From a checkpoint of a small transformer trained on Wikipedia.
Architecture: learned positions, tied embeddings.
Training: a variant of SOAP for these matrices, 2987 steps.
Each number is 500 + 40 x the weight over the matrix's rms, rounded and kept within 0 to 999. Layers, rows and columns count from 0. Numbers have three digits each.

# layer 3 attention query, 256x224, rms 0.122, rows 11-31,74-94, columns 0-223
470429488492486554519502519497566597502519467491448481452486491455523566533515491561461527435513488499474474457478498541466471472480528504540521503462510459515509508479502528440501508452515481519482471403413545564474416452513471480471538526521471509543557437569474509535600483493477513427572498499560502530572547521496526479484498540539502544526506553553468572495510465507522457471427439458476481436512499531519531442515512495478493501492474441517525500433466407454504531585489520483540501517494473421483516466537480483506496551488524535512500548473463464501480526493537497527444477474564514456476524463520473577462437502535499525507489405476490542475529464550520531475507
561450514484443512501540529506471494469500470495452531526497538466515492513477526501512540518455517536472493576464444504491515477513509474515479530538546556540497547488524557555512478442530526434492504485467538505534505515551489527500506475517522511474513489507502540542554494499547576473513506498520539479474494480531493541488484460485505544569490527430503480498490495545441524417471553581497522491502499488516504556500524472521561483517480566455484470447509507505422488504498546511459521497469463491531503490492490540503510527472505495459442505487507507485484486478510505531467509469502467526500498513531526511533534519473537472526485490509519502499504458527511486552541
485486455502464527477451435464450500493477582476487479499518524476496489487526498500479503469517529509481444427479494506487533512476518503471502547464478471501493535482547516439531481464520504473539535528424523549474455510460434422554442509505490493464522412495493527531472484460552522500547472426494503505522488514543537516439453513457442517467426516481497485458512530578546470491433489483502535462518533519484499522507481505486402451475506531498501548550554504448491486533493502504553437505474511519498511449486460549523476464492601489502484488492525521470481518478503491566446508499524507507510554522531445472524493504488498536517475471397500535515484443456431481436487
461471475453494540433513515471506535502489452562493450459508551500514501537530481500509439460485459511577459515450507502499462453475509548521489492545464499490510490542495527515518479573503412470513531539481450484491439465583463461475556505510507548445523505529530435495440493446503516554534517475518534468521487519501483503485528512442488516439478542453460532556413562510453559520465501530483460503500479503482480521534454489480522543492484528510527469546465470557482447520543552506469490469521497506585496535474543497522494479500495550532458436483446526495508477515489473501519486575452565441545450502474468473465450470490473483484462515441526490476556428484524534480459
430521468493439496458561489470469480474447478533462537518533464508524513542516489492457533502536505460512442521515532489445492562450530424507525477566475533440435478468477545502513490524462502538464569521520479466484521434472486499512441468512537528517516465498428499504489544482476551476490451523502487434487524474519479533458541516464585452472484547552531559512520522482480488533494488509483468447497529545506496496530489482524473509504533523521500522475536537451594573554503507519480501466534505470505516493547476525474558547533527484506528534512537498466531480488512490459498461545451529456531509480503465480446461476503524430531471500505492574501528518524467437502543
471439507527500494496487504529509515461508512516446524458574507490478520462419535504506557426518515497595498501462492452442502516469448487542456477543495551473457487555499551462512504469530502427486469478486527474490452518512521530475517467541453502474498531491481441494479502504466450479512496506492453512524517499479571546549563474456534452566571501509471458490505482459535537501564548476496553543551454503523517535462529512444452440445536537538526555516440521594500488527483510541468462525512476495536516495528479461479478480476539547478502509468510474515467488500537480465511455530537484488524497507473496585517569485525520535483484471531452487528515486438513474491535
507521547460480460485447510497469472493468439503516502500483476457490542475557464556460505515469471540502465470508552529448510524511560462512537460518534520476421462565524475498457432498518547511474524537530490500438528456550546523505454473439470519524534513591522574576540542516452496526485493480504498496502488408425459486500471502495544502542502579512542493530492514557508532479551545440493463520529519541503524477548498518498492499516478504493520497443509500587503464515508528543564493481527490546577503462459517483501510487506528499449494537461554481531509467489502433502490461497554475465544465458494470499534528476472573428483467482499437456490578509489517456473485
559471447508496472415435520528464520543518544525468453523519514503457527500446442485472483520516479507552551446460475452529432537492458552484492486511522540529529521503477482536494532499520554507518495553501495498498474494510492463504582484520524540490554555497457508498566523509479537552452540502519516477526588572457532460523481513516493514452524560495465539551468523539503476524447554496541490491581456455511497595467505428485443454427486506536516529494498517527504491464519487540522476475561438557489491505480489502486488439511512492468497489512518493517534505520523525546488455423536508506504522454470513476527522476541489488522483506446543455493494445511490443558477
502506513529485430517485497449488492460464444516462495449488547522551514517452508480513439515531520576501524471461516557450431532518495542503458542596546537570564533464461494537509485468512472486498526517476554456550544508548501521470505481481516477531438566515508474530548495550507467488456485461497506550547537520429481493522583461428508531471464541546487461485518497509528457587501542447577446546489435566410487502503520462480483491450483485469532446519491531549506541440507491494495431453561529576526504493476473538506482418490474529440500490475469543548490478559506524445507525523519548556518486447525514539457489542505509468507489500504466435509482413454535440533482
482569525440532468522458458528595510443484418509516534532482525490504527505484545521471477472562473485491459551486486475524445468585476529439485432498515492466489444500517515464517524508486479497508502478509474514568474582562470520473500472418386494496544488535496464482435594473456467491491548497531519542484447496510474486524498507500554507535475479508472567541532486484490493513506525465518520469505546455557501449426604473546480539459435548505501527471471491559473489499493509430475532484493445489472564548447526456459433491492525505549487487508435530562463575471540532503492455479463519468458501419528437515499498502502511527447454522516427514444493516470488512493523
499489517552502518488487532483470517560474572421528486542491480440527480507581471592547475515525460460560444476554521532523540496531446529546488522533469439475515452515554526482521556522539486471535514529432502492481487505532545462511468493529512526502483518538465517472517558547530455616466522481465506476535492523498532490478507542513436488488546474503480451490511482543458418491458532491559412527433479474515413518557516414500537516453459568475509486556534472511493507453424484503529494551517499492436485494444574481434469525481496537465521534502506470432474487485489468496461467527469510439498531467440524509563497552474493468474477504451592524497533504473472525469466
494525553485482543535533532476528498473520491453456458543535500450497525524499481492492478533494518500568464533551508472493504460486539527434494517485456513455477480553486505435548498460497477486483481532519510527518477531547503547508521522481531527530519538491493407496496443481511463523523495507549515501469488469490532497478491421467494506504474513494492505539498530482505488528568449534534457488461432480485522504556476488450501487459496505495547509434466566509514511545521528559570575553514501511512522430469525539520494501554565514402467497508496458467483484485490506429510559547464505509554496504485519487534474526510559525548510456510540460490457486467517432489562
495504514463520517517515447515398474466449519558450504483517484508529463451435451507459499522484504508514495570509468519548551523483470504535516532482433523502480535525448453484453495590459497569481540435491497477533495533419555495442518503495483498520539452499538475493418523510498525478456537486505446592509498560482478575513488447548583485442561506501532494569517528502530514550555489526459470502483499553500565482463464480499498526512500517540473458493525513482552453508535556499453471500469565482448489481486609503521483512504530502490500488473465467529504505461471556500476452533399541581496493524462500533464511497508502426466432519559519495470455471508494497497521
433536533418454486538442510458521534529502473521471514513540462567540532509466466546466467447476481528534535521523464517472430476515503509521483526509500420536478447509483506488495511471491539478487491526526509464499531420490494509533505448488524488520519506507528466517458453555433488426535518456523505445479504523526476552508541448460486569533545496513400572504489506461527447503507513501438492482497560495514545514469527461476521432493497458527549444476480514435529457552536547525537458506503486491477573473561497544455487465461497536537532567438470527532473474536413488539555531521459558510520454486487501514495472448518549519519511437479492446481507480472517539480540
483558535561481490489537495468478490509478513478519496504495488513517540475481512464514419512504478430554485629462525510478483554468468567513513527517493525549518463513499553531470433459494508462551538536577471491529449460462500490460492565492553432559507449557490517492521505492542483473508493450526433510550487534502485514441489498507466512502512484451472588482499519460466477539433537521427488498507501459516474534500517549538514528536500467510485474488457494469463534531513513476540456519507426501484473506525418503472539434483533510508534423499486509455532482473519500479517487482483498532514539481535495508454554509466470489496503510473542522486486462481479533497480
496507554488479538482425526456533514492497514559468559511537555482513497481468529459509549555503527524484465515449464518546477497539492462456586474487494515478508486615487484470526502452544520495544455526458458473525440440418479535517513520511476520414543528543479487521491429583524542442520486473509487466504491503546483562448542600522507493472554524521478535558495528488438469495523488525428459474459495473516554523452471558494468520508493521491554543456545500476486533485480480478464474507429453465528434460519513496547446501489487518545358463526433523469506504448485598550483539476470488537558528537487473497469485400494495528536567453494439538515442545501533549456466
487529530547462538542487488464551550438491533488549503542536525543460467540475541552552641513513476567437513563513504429475483502501412524515531479532445536524483559443469603489527481507512494450553490475437487546592452465472443450448520489491499505530495549509500506526508468493459476435558478526490467495502505463514503479527487551549526512511423457528528518511508508534456468446492497548535464502499462461468506529518445511497534549485464498542537453533545507486570544496442465471506477470527536430479488543434459516483500554483445525496498447455494544523480500406484529445535497527505524518513517475490520514443472534487493521495506533505491463431534454522539512582532
488564428513517479536481522541491553533441556535466536468488471480460517520552522521468482512536495527473530531508492478504434491483502475516513509544466525448503497569467511532533511421498508568521511517523524456561438490490512527554504580477505520522442535502479521491429489515514456504470501508457484477507460507519436568547472502545524494445552467547528489520496460486551557587574434593531539588508515478541472489479487521477528490514459503506477541518473486464538448523536539467559545479473515516475489510474497518490515443472539535483510531453450470467517503527422561519538528522505509525431490514524461473499537500502490459477471507547478449497440510524531467520520
517468505443506540505539545479530501468494513465458551519440462447548510458561473512468526504504505513485551520520495516486573480483532459490509504473536569484512454559580474485497542517489483499498496513473591483526484528479476507510513554534470504509458468535530445460433490416505514519470521552477460461494474475486500498502445478472510491541432515511535516520457453503508532461535484445537501555493516552471527478516528472555473459465534498474455486553479516537491453497446422533537520443533522562543450519496463438486542547487555440504500478537479516505478475464580534545493455528559458455439410464510483463416524486503498556473536470434501510519585483519574523527530
566479528503460522477552524517521544554495486506496568525530457468504566465499557421544541460476450465474490421527517453480518500532540500482508500521444438480525517563483492536506491459539481540469479508510497461475508516504514494458479500492457494557439499486494505495465472485552545429521441507459494525534471453487543504512485473561621509467518425545499417492473499489504537531491493441473425540539490537467442453495542523514383485529503573475506518555493552556467536495501465481553548534416553419459487497506452540463441544446467489523505477470504491473562520495513444476444447503469495516464497545519451468455459552482488456477455514477494567523531502561498473492526
521531447466503489448561478472498499468548495492521525539493482547518462488548457538529525539553518467538501405508482560550453487486445413453527521471506516451464526527476525467455495508508535477470498464460481490539469460507515610515513529474466544504501539525515477509525508556523457462512458534503524501453517507494476550573531526505480522538519578481506560475452455469453511551512514506533486472470558529529478572492466457489476523515493485493516533493573445458523532542466501510481524552508504526486530464551510436443473495454459470531543446490483515486499497540452446515502448435483541517538536465471480473459512498559559449484558489542438467469463488539476551476560
540535488500500505525538573439504509550424496448598486532565563509497475594429422393541512502468565449472463498501509514494476457525503567494496424504538488547506523487518470495502524533465401420540528484531514493449532519469523618457522501513549472488517558438545482517475479488485500440475549502460502467500540535444477537552456552529501539509509462446462453577522549465527524518478542562508486562477550476459501550542496509499510568424520564443507419491433484472488489459443421489483501511482515429447479537444499526565517489498530481497466440434490519462500575508496471451521520450463541540464543497428502492462465485479494480527459523431517518578447465467571455499459
471448463393516537571541435519463528508478537532442425541420528483577444548557485541438557477554464464424497444513505454471526512511473447527462597463523546484513590474494451563513548500476524495508557540544478497522495490499508492511485437516501556472535477503545464464518647539578495493484422452521536483499529440538520538499548521495472486510529518456570512525427479527430494464457495528546511479511491486506580506541522523514502414541505500434410543466490569530552491553416444553481508531475428481461537545501506482504484502503516491474531473525487461444452506413546476456496542460429470453521501440419439492466467582525454589509474534522490521511542525455439557455456
558527488491513436535518561489476514491526437491526451493550476462549472532500476524531558526518488402495529532560543478553487416545471420552486507539534578503490483453498496568610501499516491490604518453487498468450523492443506540467549532584503454539470485519634450515521527501476490517420509460544515485485493523447468498501548536450491481485536599521513442554518535430491536514495542567492406575494499487465525541548504463484523509452463481434471478467509478492499558443547478531425432474495510432494536501570499473482582531480566443474493527462505502505578557561482448504475579462503530583504460538534515521479463565538528561430435547568428535491552465468467552497477
592449482546414541528492535490492459510483490398465468528492577524461463467462492513528457413480567505531586441418617454522565541415538556509485448512490502479379522488503501474402518459534550531485557485490477552513540462511529506444461567489495508526533487412564429453547487502522567534480485509516498488420549467514508566428424493531581562475517448555465510425503554473473576480525423455475555563494476411497508470479408549458498471554481576511510486400568517477479408574511549456577538467495491480498573459457509553509478517487569517525509551477491492519542541511475516493507466430544493512412620498545486488455424412579536446474527505527446545448464506559482494491521
389322515547472535449454485689594484448485505486395477527519460528479469480537534543481494516539502513524521366463596456585541522532406550485500485515608531485568484537506525529585486466472474476517459465452484477555488508475515478524384436489532521555528451514396450433559520545474421510454484492530474556498458551569494544524522396491502454454495488503490434431467518521514531525539550504538479483452513491427571541419406511537568543443485476544494535459594440444559505515577510457383398513547468487516498540500440539458544565525517558541478513581439553560583421512561471459437475504484615536520534565528493498541482540484469578517437523418459486509474494492451521537431
401509471469410472579542494516494484557491523496486375537565479462467525494571469478453542457521514510503347524465446525460490472479532528511434525518551551454479455460484539507479604447474501579505520520574485415468497484533442427480527535480450518491466434528508442617496480599506577516424523473605452506526592454568464475489451611445416534542561552508605497511556387530520469502548573521464470411534466456490440447418491528463522543471482559461582459522599516430543522481431413577513447491511474564440395564549452538563476459479484496542523564529512535426576473473479541429540446401505559564481455435515525476497494571424499486457514528528499538494541464489498470402534
425545517425535478423552430442455462489505475563472556496536547461506480522452506457482553511570468507526426494660470559486513492561524562480482513526500520387546517540542474404532447506475540561501400573430534436500499516536438534476447489478505485532462496546487441458421547520527442525447487442510514567477552510482563510541582442496532608529489488519494549471479490442519490517465492533534524499455524508467467465522420571464500521557460506497416528488488526494524479461524443478441485477459501492442448506494498485548551456495434534538482522478571549553436427542545477513545475499454446524514457557529544468449565458432466512529453460484513475561509458496504480534489
541491489594538509486494543412437401606527470494468454509418552584464614466454563518446468515521478497432486545430520508470485565542446494497570512529478473571457401456572500485493478552467480629425403479533522489469517382473508588525589528538466439541539539531600538543474432450486496482550507502417439482553490431454503480443448517480445498510503470492489555465518467467422450472461493528437503549479548443604477515526543483588499475564464462466446499465378539545440429473424605590516535570553512562589556433519590512491500432450485453452537513499507452588476548502387498506450607484546492385525533517519424521551462456484596558436530454522446536489536517502573447505520
544546394592471465584497511461517482469428561491528356405532514527577513506551502493526592434523435477497435548546546483503445413502519547493525443496467521508436455471566574510521606544512476527599422498530367446452441451474415501553504520554569494482526464532504456602426507496498566408565489499478499559524603475501363457492407529422403430464455400617486500580483491467473482565534426590475472462461449533527464498486515517490524483486512536548537520516570542454493485478589465545437514549563489525444479513503503430513395513508497564527572567477525564502610543461466455432578460519492515568503532488552530488562547486495566480430536509450522492519460578542491494529475
443592498521533537544522548453477547503541534554534515474531514465581514465529459455472515522557504462495530546420563475397489461469527495455549475500474558465433557479627499495510474443442469537464474456502502548540448534495435486446557605482522524524489551500454516525558514564477532531470492466550545497479599467556477543439475550528363528482546477492551513540529471465518527444499496462498474410499451546521525475475481516471512546491533533415486495478529498432592438458504489492533484565599500461398536514464493453496497513507576507472540505424454430538438535475528484474476505526540410486508427493428510500504558461472510586513619461513513498552456510503514500472473
541529457464498510444494529626524475431541474555440563584504480557516437437499459475549533363503500483529508570530498521526510496524521482519423470449483503514541502443484441462524464500496471417552498527454531605517437580506489520562509448565441452457529557555500487456465494504470499519485536557511469478417400554533465531547490516523554521525399466442436519540511513472490526524493572475502403537446462479497553542432512502549501469510500519410530468551501455537468547488508480499456463510469495478528519643513501511506591520475453509569535482499531553459442480508447500516494502568456528512444484491611510583501506484542475493512500513509444488428520504428551539588457
579547433491544427480563507475529506511536531569447529486486559561494444550485445473552536465471480489498457493505517493504542645469519559498520470482531472497418514523482513505530516545510456373417485454542522489532425440455588483430454596465516511520537475535491569457624465453526478434445498463409502454532413490503508558544556550507479534576519526519508533556588485536421452514397512567426547596555542468569526464489539550471409454448450541417588541541514504463466471557435510480517490502527454494548572552424586513514502440581519544429474531549599545427529480482471507483506547500511520422480543513503466552445449510507523430521463562493526503472457480542445460587549
569470524500513437416553448434452488500492476457429450519490463506439413544551533419546454398473376506590547514555469480533472564511450498500407475516438562513449447567527495559517519537460520496516506490473541547405509492458523490491456463499467567478490512413550482463476459466482497527522423504582465551530609473568501468439576472431517511526602484470486410471499512545486498514499505546455529484534512472444483516447447562566413418538497442453486500469519575558526558531481582535529542493555517528613459463544521539502562435497453577475520473429496474486515394422470489445533535530536453497461489504420533506508502511471580434508542491572400525542529488542441587554554
514426504487527459445426484577562529490587542567434510487545468440483539488475473528487513438538480499519494485511496531528516545415509536465418460537504518497515486523568451434447497538445438529454512499506512467513570515490584450480481425518452439562590526449509499421481519554503505561482495481494474425511515550555518516417456463529529509465507549577548502494515514443507483522529449454512541536485500489536477498397483479529443599578439493501524490438545464496500468536534554552494474481545614497491528519458399451503431553495481479477446543519492465577574529493484550499477545535484544481488465458525535478515551441582536464551519500496494527517452479544503486507539
446435495435478458451483496483490503463418363490504454522510547463527428487513429503525493461504461464501528500562515528464517441494500525485484509489450469531454535463513511493439501549556513454533473477491527564508535484454413481522562513489538540503493526490460567560517486515485428529540464499509437517561506532489453535514545511469498525463500445514537503468492520438487518553438507510487498484541543533410474418474516514527544445528512445492456479505535533469500505485605521486533509473518539465546526564502519560514507511528495517541483497517528453472571486619489424492531556538546505570562447514553574560451458463431585462474476452493489466528514468567508439480473
515478559543562489465521517529539457525465533534448402538483507504457534492491446550447506489389515527548452534481580484446500573509473570503492492549412389546493440546518503447532423527587547480409446489548444498419485504521484565447494460550542408512514512461476483525476512395506478444568447498507459454542443547525460443540455507431518543519454457514401525446548510495501494476480539442488476533479469437596455466478518484543511539481496534516566495526506504522493487470559538495435528502476475446542550545538508511574516502486469525526459519480500526445495490547457520448511539476544517523577506556542443568519531532490519539493439472497475421514444495461445540543517
552615525494566502546558524471499499539483508495492508507432538541471470490459531502525532450533505524467487492493440475506498469518449437495546496560557461466507493534411521478543436511532503520460444506500521509475541447510504557490592520485434546443443478589542454562527488496537523421523485473437523516455501573497484512561472507550435463488418456499473510485463543496561499481486539468508495462453576526531544489549512547467559500464490517545508455490569529421549515510539491525428469523462547489462558467483468532455395485558460556519482494477534545498468508554510509470613450534469516458510450551446494445478486530462507476460501495502490462512456529441532507440532
478444452583457499488467462455467420427514538503429522504440464493454479465492589462452444432584476523532508483556508545564504473472496520524480478500518478502498472519488574532545440538509513399423468510499528498510447530492540435485542518491530540493589576510488514508487533454453456486511493552480456550466491528554503465453525552479531551513450511462496510480522543471507546492459484483470534496478475437447527437483430491522589540535525482473536565437532499499495450483515514523526444543573514527535429445471450493522507505433456432551483559365510507497460440495512491571484461593460506492604442515528481474456552490528482493503463509468491472496526506504496464487456
547535505543512495552481483545462470415550436454459533461500482543471478455497500501483446487448512505542557543548510521469479588458522510560546498500477448487519461481479539558590478462458498547480502560446472536499449492556494498448402557567439513474477469520480575445537514484535594571569486513477503503523533516486525535476538497485547505510500541517477507462553514503482454553541535536524488484534543415459474506518511487516486460528477478535586577484463503517506483486500518499493530363382513526561519487527451533446547508504422526633509507547531518496526485431444466573486519469554566497494565503516486539459517461460492533469516431524492625437441464548477445439520
511494540547547511511460469582474467497496427451526451532396432490474517524453541496475512535521528548498547542529495514435475508513440474419564467433549462420503528540555544501545480513397468488456546543517479546494522486518448479488470520522434513584409519615441465495545500560486603551500497470584512573487472518510523525511568504477496466472526539392457562505558472579498465560473437459529510507468501455518471477562440447480522445490470439487516478536484533510474446539469522524494460483463469511504534481469472593487541523477469485530530528499543513493479523523476431500517470575570499471532507477500430537421540514478412482497432560599533555474535449524446543455542
420498492502505569514502483549520471464426463481512489464488530450476487464531563490523521460465474497495591473413509480448521442465486543472568453546488526520471548533404531464601540516523506568499486569487472495511582453479523535475501452513542465379511473440497441459441557534496523465449480574531533421458508469464533438489469548456505497505480525486527484475474498557554521564553519544461501480506533478494502489535499556533480419534518443506445473499555534481492471515485481481511500515506471441555542529592506492482495608422605473490566491459494565540471433501457572496560443503559484533523568491570429562525515518554434568489489528486491531501473449475610605449523
# layer 3 attention key, 128x224, rms 0.12, rows 10-30, columns 0-223
524468493590486535487539498519555534495526513549539504460500519498525452540525507490562564520489487491459478480497562473407507500511522543535492519516426466449450553431438548526474471481527546487506563446517500520437542503536458531480465429539530441528545404503474456500504496515578529485516539436516572466504472521494518495507531496498474501573466466544483512541534457539498552497559492525423438480536412439536513495489527466442499446495459526511494466485494503485477529538465446452538516508527581470455542558471479470486501543523532559480547478505552513503524502500503534496506466504485454432541517465564483488468493553536419460450550553495525504445518554464526493524560
506487457473541506434491481557515576475480501511552466504533539533520511522527499570538483501539457464443530467556497476586428452510510443489560544453512604534552469464463555527498591487502518521551468460424516626441426441464493512499504479413518492509540513567492609593552476468469451451522514456463510435507504459504502465454541537494469551519469460496489475485430492612454431386453446552538579541605474579562487488568550422494449465466494471411522507517471489477521583563503539483437503515520459472554468476516445476483530499503515512500486501499549523500502521521416452533476529530467498444495442521514574442505453500514583451499517498432452552529535511506479474556464
551508462482450510493534494487499476526433479519585474544486547463562505496481504466505499531469576484468540523438460459454504451508455503506510497644463490505467570522548530532477483543556516460544518454553531467580458487551512455474446479549533502547473581551506476510548554479525516460560535488457458512546569464489450543483498518466467492580517495421507544559506433500416519479455520551547531483495550542484481499465522468478533414530542567483507432464440522544401498466457487541456553551524459468520504582473504541522498457520572495457481510489535516466493511440515449473519482518491464460528529444470471508533505462506538500570528536510527471491500513502475541551483
471469504448526467519504452524502517499514574515512509523472475441445486577439493445518508472579553489456416433476422529494467487418532485532487549530542541509542548538555475477478520418442482495532565548479488470492488480446467536478435540464482550556546458539468526570542487478515523520431425500593539482494518531566501465462488544494489546562506482461511420498581498457560551440573510488434474576523473434476494472444452461565448489475494466523484510487570477453478545481520466542497452523466486445495465532534446571489457480469503575492439507446565414461507447550585524500515532470536555470588432490464475454442530459567458512539545526493556520461530388579431475515525
505536475473499514482518546500569588469484401519498440566539516534457568547393487470508465466470508566503412509495449461445472496523376529465514511579487520505549429506519507552521457533535546493568473550533446509495519562425489409472589494491531498513517536521576532448456548489494508501492529484481469484499502579526442532447460457485443453400507518528501488572459558469461541452437536494621457518500466597516516510522448468525527590446494566484534543501495556558530524492561464496451578487443550557475489488508460501456522563523456508458493486477463545519543482507548572463490483469482538524549388484498478479547484449515501538545527476437540527492467489498504519563502
464512455457504518492488503483533500513494498569499547512515428413559557480525449444469508483522462435546497501494510498502523494494510444475522483497493538501564518477515492475511553534600453491542463469577522455562495427542492503541518511505472507465576596489481483578507519505490451426427481463515598492421498534545508540528505472483579459399499478585479483525502457518462506478499469556481515554514486529520498465511543513513519489536562431494389522557545522502585509511477499599445466590532488505388469460555548520478465480554560540463541482491480461512523442492543477469497500544439420491509467492609465463592565522541500407547474471480458433478527476527459487493389
519485506473497624409521511551459469445553496567465510511567502483467567479529558564532478509513519509494484431519523498505466385468485504464474476490531488515475537517492506443486443452484491499491528501505481525450471575569562538488516496480491438515414519481528431497434542513421540505499526458531473542575466500529496523527548473550493511498541515558452519445463483471541457495527523456498551449556443480480453559518499437531544477492511576512505486465480511520501501472462535443528473500514518497430482493512537489515492492500565570522503508502453479540443484452559513502471483587531486467483527474544485606521544495542487509497450447485473435500481517485541533507487
541528504459476498590472531512362505541455559507478514423525468463445554492548524427487438528527481489479533563388541465533441439443501509470489494587425472563506553587470492537512445533482490566387598565459509527402490438457516492510471581473524504572507456430483467505536522451490475491551458517497500464446469394459576410536504502528459486469504513581487460442449428523476485554506443487527527471477498457506459545500458585515403412516467428503535429549520489547548451527460531479579502501536462447605586497451553452490552500468538490506566557466540498521446463482429486512536464502483466551445579407501498566570505471500525420496464549562494538511524400487465580458554
492546518479515488482518527509507513618534510521480427467488487453485493458517473490469511552472508509447568455379457443508499445537522545486505520618448535509548469518547464538537513551585500516491414486504514477519498528473450536478502458469506468517494473445510426498495518436505612494465489496481502504529496529503502433531444507499448444460489500556461492567497493537468419460451569540519448513514626485568493537448586496526515480456492490503475587580542494494532543445544501553449445485536504601495478605614528434492507462472491413459554488478436551524558499384578592450462521486441458505515534487496484521542570515485473464493535488479532477414534541435541469527467
506438454490495421526488509510465573493476469522460455456479523480481507495492531420470505570508463534494469499456555524512418562457494516500483499457552510456516480530525515431513528546448483495445516525595524514524462503518503522428457465480560436524441555553542527539498500480486521473519579441499492528483489500563516494500541463430472508495431459540479502440460473442546503547522474467462490536546487415493442484489484548483563463413452505476555494555484597505532509408519475502500460561537440489502466443418531544465447514502448471372524525517414533484501511543567499445534473488480555555465530510535517514570484535482499463442449514509440513484511374445531432434503
462487493437541452532465545436619431411459505503532466515456477509521509550488487497476470541537572539533513497507460509460454485482436537522479524486521459466536442483476510481541518482518488490586554503511452490469536442474516478455491532461490443434519458528429506449472560413509447471552499489486526495494507442495483491533545517440545538528455512518492552470513538545493435579447514491484545429430496405469492517567503522490497548486464505503539442380485484553366547488428513386555508462467511436509490479491453401505469482500508462488462497582517510470453521540539440520469518463499446577478441542565536427484433464503526502529431484452477470531495493449509499565514
550457505529522484522520551503457537559428491393529555494502533505441459581474452580571518569520496529415491483489492485513504498503490491542575561475438506484530562458471514473510532441496486516540557489452525456549563487485530500508441477532525518513524537461453508533569519548549463530458491504487490490514384462454560557500452501534522528441480472540371458566492484518433529465462472483460492579482469512498489520578569511550502537465467538531539486525494487526518455534425589494513537488495474497483557471350542457470451422438487556494546489519507440431481500503473521596537498518552469487567523616452501539442491551485512582512484445521543605422464527658451478492507
544512500415533490427507465453465523468488535480447449513495570488526509467481445520518447468536474441592503570499493501499515504462533497499506488540524610521550535512531509491599527465546464489479462456405523511518554499505445530554484567510482473546541544458561484468531473463445483567588465468431516561495507469419502520546516432484504464468483519464462386492507501515554509505523523477458530539461517549513493471545513513497453449543516525537525525491476487544574569540536566512563484459507495514424556481472469584423475549513557452468434427455454388489471588527383575526540536476589464406558465426524525504580518490573499450539600501579516529468539474500426474434508
531495458500509483537447490469527481439478479576497538459462496450513470497446490449486513597503519497529518467442458540474527461460519597530517466500508521483521503505548482527507485543460513551515498518540449419507505508468557513407522503509457502541474534474477486483455538472471525550500489556473492522452508514543404571508470467451571515522537552523527482510509557519492566505569457571520512528530450495474539509488467396515493473515530482564459461420491448482501533448556509442551558497550545524495550458564557509524547581461511491431448472425483475474518508528527514529504478499544533516482439511504467541476426467487489526519479485531485501446482505497485449468522
544433519563540442572478496549484449490549544484483485481441554509508518523446414483470466487520546482529440538566464492491573546508455443511480501546509406530539499494530546471519449512558485444474552597495448540503532520487506471422441524446557515560461479518596438462441536513500506431597480510473431555493521480529522518515505431483562511533454485449378503477517509479519510525485513484535443523505523479491466516515509578497601474541452517511524454491501519479451495490531552485473491500547472457526534510564587557521516570469485482454482552445475512517543474468426473519472490470454544477531524403501436521538505488533420495591547460465448447455578491440474464558543
539490470502514548462496611503478485428514477453488499478540492573539574466523491532502484460499509534513563537415476470481501487541528540507505485534490532540535491495496534495495504509525493570453517552545488541459497483482457542498466526464506475595546435503493523522507516526520446477471528508589513540552475533441502483533455497510512473498519477544410552492464519490532443527452570538442448521433564510536504564445502454510571497506464539566488452450467460563527448528470501477471499507478522567520474487483467477519609442460520532565562497438455486541498470461459567522484491421484543493455525530573487484566472481536487518491469509490541505445462496553495532439497
411538510545483548462475439496472482510525545562568512561434496476533492486514554527557532530484534477486514462482581460500548491511556467476452491512501438542530544496510505503596488549526513507541512521450465509511480553503501494565493532441513459472529574558533455545497519528454502486488441479426531524508460505491497517473509500519441454515478564523491536476451480510454510494510525511464466450457455476532516510439480507532511514412444542489456508476565502502495512425468453460492491496478387522567486470529499482505527592523499507519456469526499503475549492484503542511487533506392481559477481504476528446486549433516445525426514479469503544572449510483451515540427
430519531515520475441456516538525598546472508495478502518536484576507464507457479503512552592538574490519547532491504418515476540483409490552510538495518536525473504509550522491558441502460520533564507522476516461575480477470471423544492513534498445500436522513540525509453414515467441462498513447435459495479534490517540533513501478504520499508535485508505482441457496482519491517465579573513505530461458531445531604483413475515543553474453500555507499490549461534491596462527510506538462467498556491509546516517514501499557510560477523517438470441478545515488446518518545534536535546516567536465480480474537533510515532443520500532467477562476522427455383460499483487499
451556473505564499518449469499467512480460472483470500496473459481521543503500500512478474434520519449468513492597412518489501519550421544419529502612550465502488497497478426461464479452481527460496515476439504507545506473418471523490527592476460573514532591516462478519473445558456532515523449426579504516491471476500474479523579490464493513370559526513484466530536518513521502590527608517421542559471511500487528517509471480482456568479473439484521517456459526499500441541519500492593499480513470485458446470540574569532509427444490510569555517555469528450462535526519437498521504477562371491519468529490456571515486528492474490487499469536520497517502505556505473574534
461485481478502512549534493520433507529460508521483564502569555480580481452520513477431458539489510445530498517594500582541496475486491460502488514573485527489512505482510526511440436465515544499529557500387574470481558459524490477555535632544491481512543507451487560534510485524491494527506526476440477508475504458499493495509535504527474560530527532455507573477459468511512463486444566448519491540458476555455498515459396487504436545509516467460549490475448577504505545483429464512567475494477562494487397461471460451475490451471514508532512481564543465491423565530471497587507497532551498520451460511517492532490507455453470510508456393476530504578570484471524492562502
512514519487528518465518544482503484473538579555531522489561465534469516462543506500422419494507481503565517476580508561464452485506540565519450592514490477518559459482476489508420551461470494568503503457549459493522487480518519424506520560527388522521537465518483474476521461407519555481499481456503541498546564449525464486556432449475580456537534484499478447517496533473493471543526501462522494467478458520534578516454535537529468505499493543510535390570506514493494564501512502493503495553472481513473502541542423555528497390449449543605522471533484536506504494501506508478501467437451435489444509480551485442543552543504566497429500470499418562552556464524496529521441